config.toml
n_layer = 24
d_model = 192
n_head = 6
n_kv_head = 2
head_dim = 32
d_mlp = 512
vocab_size = 5192
activation = "swiglu"
norm = "rmsnorm"
norm_place = "pre"
norm_eps = 1e-05
positions = "rope"
rope_base = 500000.0
rope_fraction = 1.0
qk_norm = false
attn_scale = 0.177
bias = "none"
tie_embeddings = true
parallel_block = false
init = "normal"
init_std_qkv = 0.042
init_std_o = 0.00607
init_std_up = 0.042
init_std_down = 0.00371
optimizer = "muon"
lr = 0.00171
lr_mult_o = 2.0
lr_mult_down = 1.5
beta1 = 0.93
lr_head = 0.00763
warmup_steps = 200
schedule = "wsd"
decay_fraction = 0.35
decay_shape = "linear"
final_lr_fraction = 0.0
batch_tokens = 65536
seq_len = 512
doc_mask = true
train_tokens = 491900000
steps = 7506
dataset = "wikipedia_en"
Each number is 128 + 32 x the weight over its row's rms, rounded and kept within 0 to 255. Layers, rows and columns count from 0. The size above them is the row's rms in percent of the matrix's.

# layer 6 MLP down (transposed), 512x192, rms 0.149, rows 141-145, columns 0-95
size [ 89  96 103  95 107]
[[146  62 124 133 106 103 107 194 144 154 135 104 137 154 120 142  98 122 162  73 104 105 126 135 169 241 149 116  86 145 112 169 120 134 105 128 127 147 118 143 129 133  84 123 208 139 146 113  89 120 154 124 160 127  92 124 136  63 141 135 196 173 131 170 123 103  96 128 120 144 120 138 142 182 119 116 161 101 102 125 120 181 104 122 164 128 134 118 107  87  54  66 161 166 126 110]
 [119 133 125 138 162  82 115 147 195 114 145 116  99 113  87 143 102 147  92 152  35  86 125  99 151 148 118 164 121  44 179 127 155 140 120 109 134 149 146 118 172 150 147 140  95  60 173 162 110  58 169  68 116  87 154 136 138 105 123 151  98 107 107 126 129 157 179 107 136 189 128 182 173 174 140 125 153 146 139 132 106 187 159 156 113 128 178 197 131 179 114 140 164 114 149 196]
 [155 141 150 107 161 134 179  76 133  91 142 151 120 196 140 107 116 154  96 111 203 113 109 114 152  88 185 183 159 173 166 126  93 133 147 127  88 209 110  98 144 118 129 121 152 118  73 164  71 118 182 129 149 130 128  99  86 155  74 164 224 114 106 141 115  66 112  95  99 124 183 115 173  69 143  81 136  72 114 111  65 150 150 132  96 129 120 145  97 131 157  74  76  42 116 126]
 [143 118 121 200  82 192 150 109 192  83  80 118 150 111 160 156 116 157 125 176 140 152 146 128 125 160 136 103 152 172 145  81 115 168 177 124 170  91  97 149 162 207 134 162 145 125  92 143 141 187 118 123 145 124  58 107 135 101 108 144 121 105 114 134 123  98 152 123 102 153 122 132 106 174  98 169 150 115 132 163 186  91 163 107 179  41  61 134 133 145 122 117 107 127  97  94]
 [110 161 123 136 143 122  86 132  99 156 131 123  96 134 141 104 148 122 155 114 100  93 211  96  67 143 119 150 156  78 127 104 132 147 115 117 143 129 120  88 110 130 101 108 190 175 113 124 135  96 137 115 102 156 142 168 125 149  91 159  93  75  87 113 108 122 105 140 162 139  87 153 152 139 172 140 135 123 160 206 176 113 201 194 140 185  87 169 153 120  87 109 163 108 139 118]]
# layer 6 MLP gate, 512x192, rms 0.112, rows 142-146, columns 0-95
size [ 98 102 101 111  95]
[[132 103 104 151 151 138  84  98 161  76 112  87 131 167  94  62 140 132 167 115 176 211 131 179 136 144  93 106 117 130 117 171 139 142 146 166 156 114 154 120 184 158 131 127 129 146 104 121  99  85 100 108 104 113 113 100  33 179 106  74 119 104 154 143 120  82 131 136  91 109 103 111 136  75 131 116 125 122 130 158 165 134 121 173 104 131  84  99 114 143 111 112 122 153 115 125]
 [184 110  45 156 124 142 176  81 179 116 146  78 153 103 127 185  66 132 137  78 168 134 163 167  73 115 133 106  84 178 155 132 160  98 114 148  74  89 109 160 113 107 140 135 128  80 147 109 172  98 124 122 163 190 106 165 111  42 174 119  75 130  91 113 105 153 157 108 135 137 155  74 169 119 137  79 102 112 149 112 116 186 130 151 106 173 154  99  99  86 150 111 126 151 123 135]
 [128 163  94 170  94 160 130  91 188  72  60 118 126  78 138  58 157 139 179 171  98 115 134 105 182 197 167 129 219 165  60 148 109 146 159 110 162 132 154 145 131 109 110 148 163 168 142 150 121 144 150 105 115 112  90  92 115 110 111 107 133 128 164 120 127 130 129 180 152 179 126 164 156 182 133 135 108  98 116 179 173 147 193 101 145  99 101 137  78 164 232 119 137 183 192 122]
 [153 133 133 165 163 181 107  86 106 145 148  94 128 185 108 151 116 122 131 159 135 113 142 151 103 132 138 119 129  68 109 162 116 131 118 121 162  99 132 105 142  87  80  96 135 156 125 105 144 118  90 123 136 170 156 107 121 122 159 142  72  66 105 186  64 140  92  99 118 117  82 150  86 109 161 127 143 160  95 165 167 132 215 147 121 141  90 140 143 122  74 182 134 139 150 142]
 [112 135  92 114 149 107 186  82  84  93  79 156  65 127 141 113  90  90  89  76 128 136  95  68 134 151 129 119 120 110 144 132  68  87 109 130 135 143 125 146 130 154 145 167 153 115 103 163 170 150  88 121 173 113  87 136 143 192  77  86 106  91 113 109 142 158 101 150  33  87 115 112 159  79  88 187 175  83 135  94 117 133 103  76 139 132 119 135 116 124 135  74  98 136 141  87]]
# layer 6 MLP up, 512x192, rms 0.11, rows 142-145, columns 0-95
size [ 95  97 101 109]
[[ 95 131 139  55 118 108 160 150 144 106 106  99 116 198 150  94 111 117 126 166 107 165  62 118 144 180 111  97 158 127 151  90 163 129  74 121 106 159  83 142  97 130 118 140 124 114  72 110 143 142 101 142  90 189 120 143 115 142 110 109  69 158 145  96 114 124 107 137 144  96 137 184 113 121  97  95 195  99  97 108 117 134 121  92 163 174 137  46 176  95 116 157  80 139 143 127]
 [106 120 154 108 136 159 123 165 134 146 121 140  86  88 101 101 187 121 126 139 121 139  92 166 139 134 171 184  87 152 134 203 100 212 140 134 138 105 122 143 151 191 103  41  85 134 149 101  83  81 161 115  80 129 125 156 157 184 142  96 140 148 204 114 213  86 129 123 165 182 153 134 136 133  70 179 129 108 152 171 128 106 164 142  85  87 125 129 125  73 119  95 104  92 227 110]
 [119 126 192 102 215 114 148 138 144 151 168 172 169 163 123 128 177 172 146 158 133 124 101 158 125 142 128 120  53  40 106 157  98 118 101  95 110 100 160 160 154 126 149 137 149 181 100 128 153 109 151 140 186 128 157 173 127 136 125  99 174 158 162 120 129 165 156 170 116  97 120 217 115 121 150 101  71 118 166  88 146 129 147 138 122  95 153 144 127 111 125 149  92 115 163 187]
 [151 157 140 193 210 135 171 108 115 122 176 121 106 132  85  72 119  95 163 102 131 124 157 142 171 124 117  93 152  76 145 101 173 111 150 109 102 119  89  93 132 143 109  91 120 137 100 112 113 124 153 164  99 106 173 164 165 213 126 151 107 133 134 115 156 105 152 125 162 124  68 167 184  90 120 124 128 112 124 174  91 108 190 143 118 155 116 186 173 127 145 126 164 111 106 141]]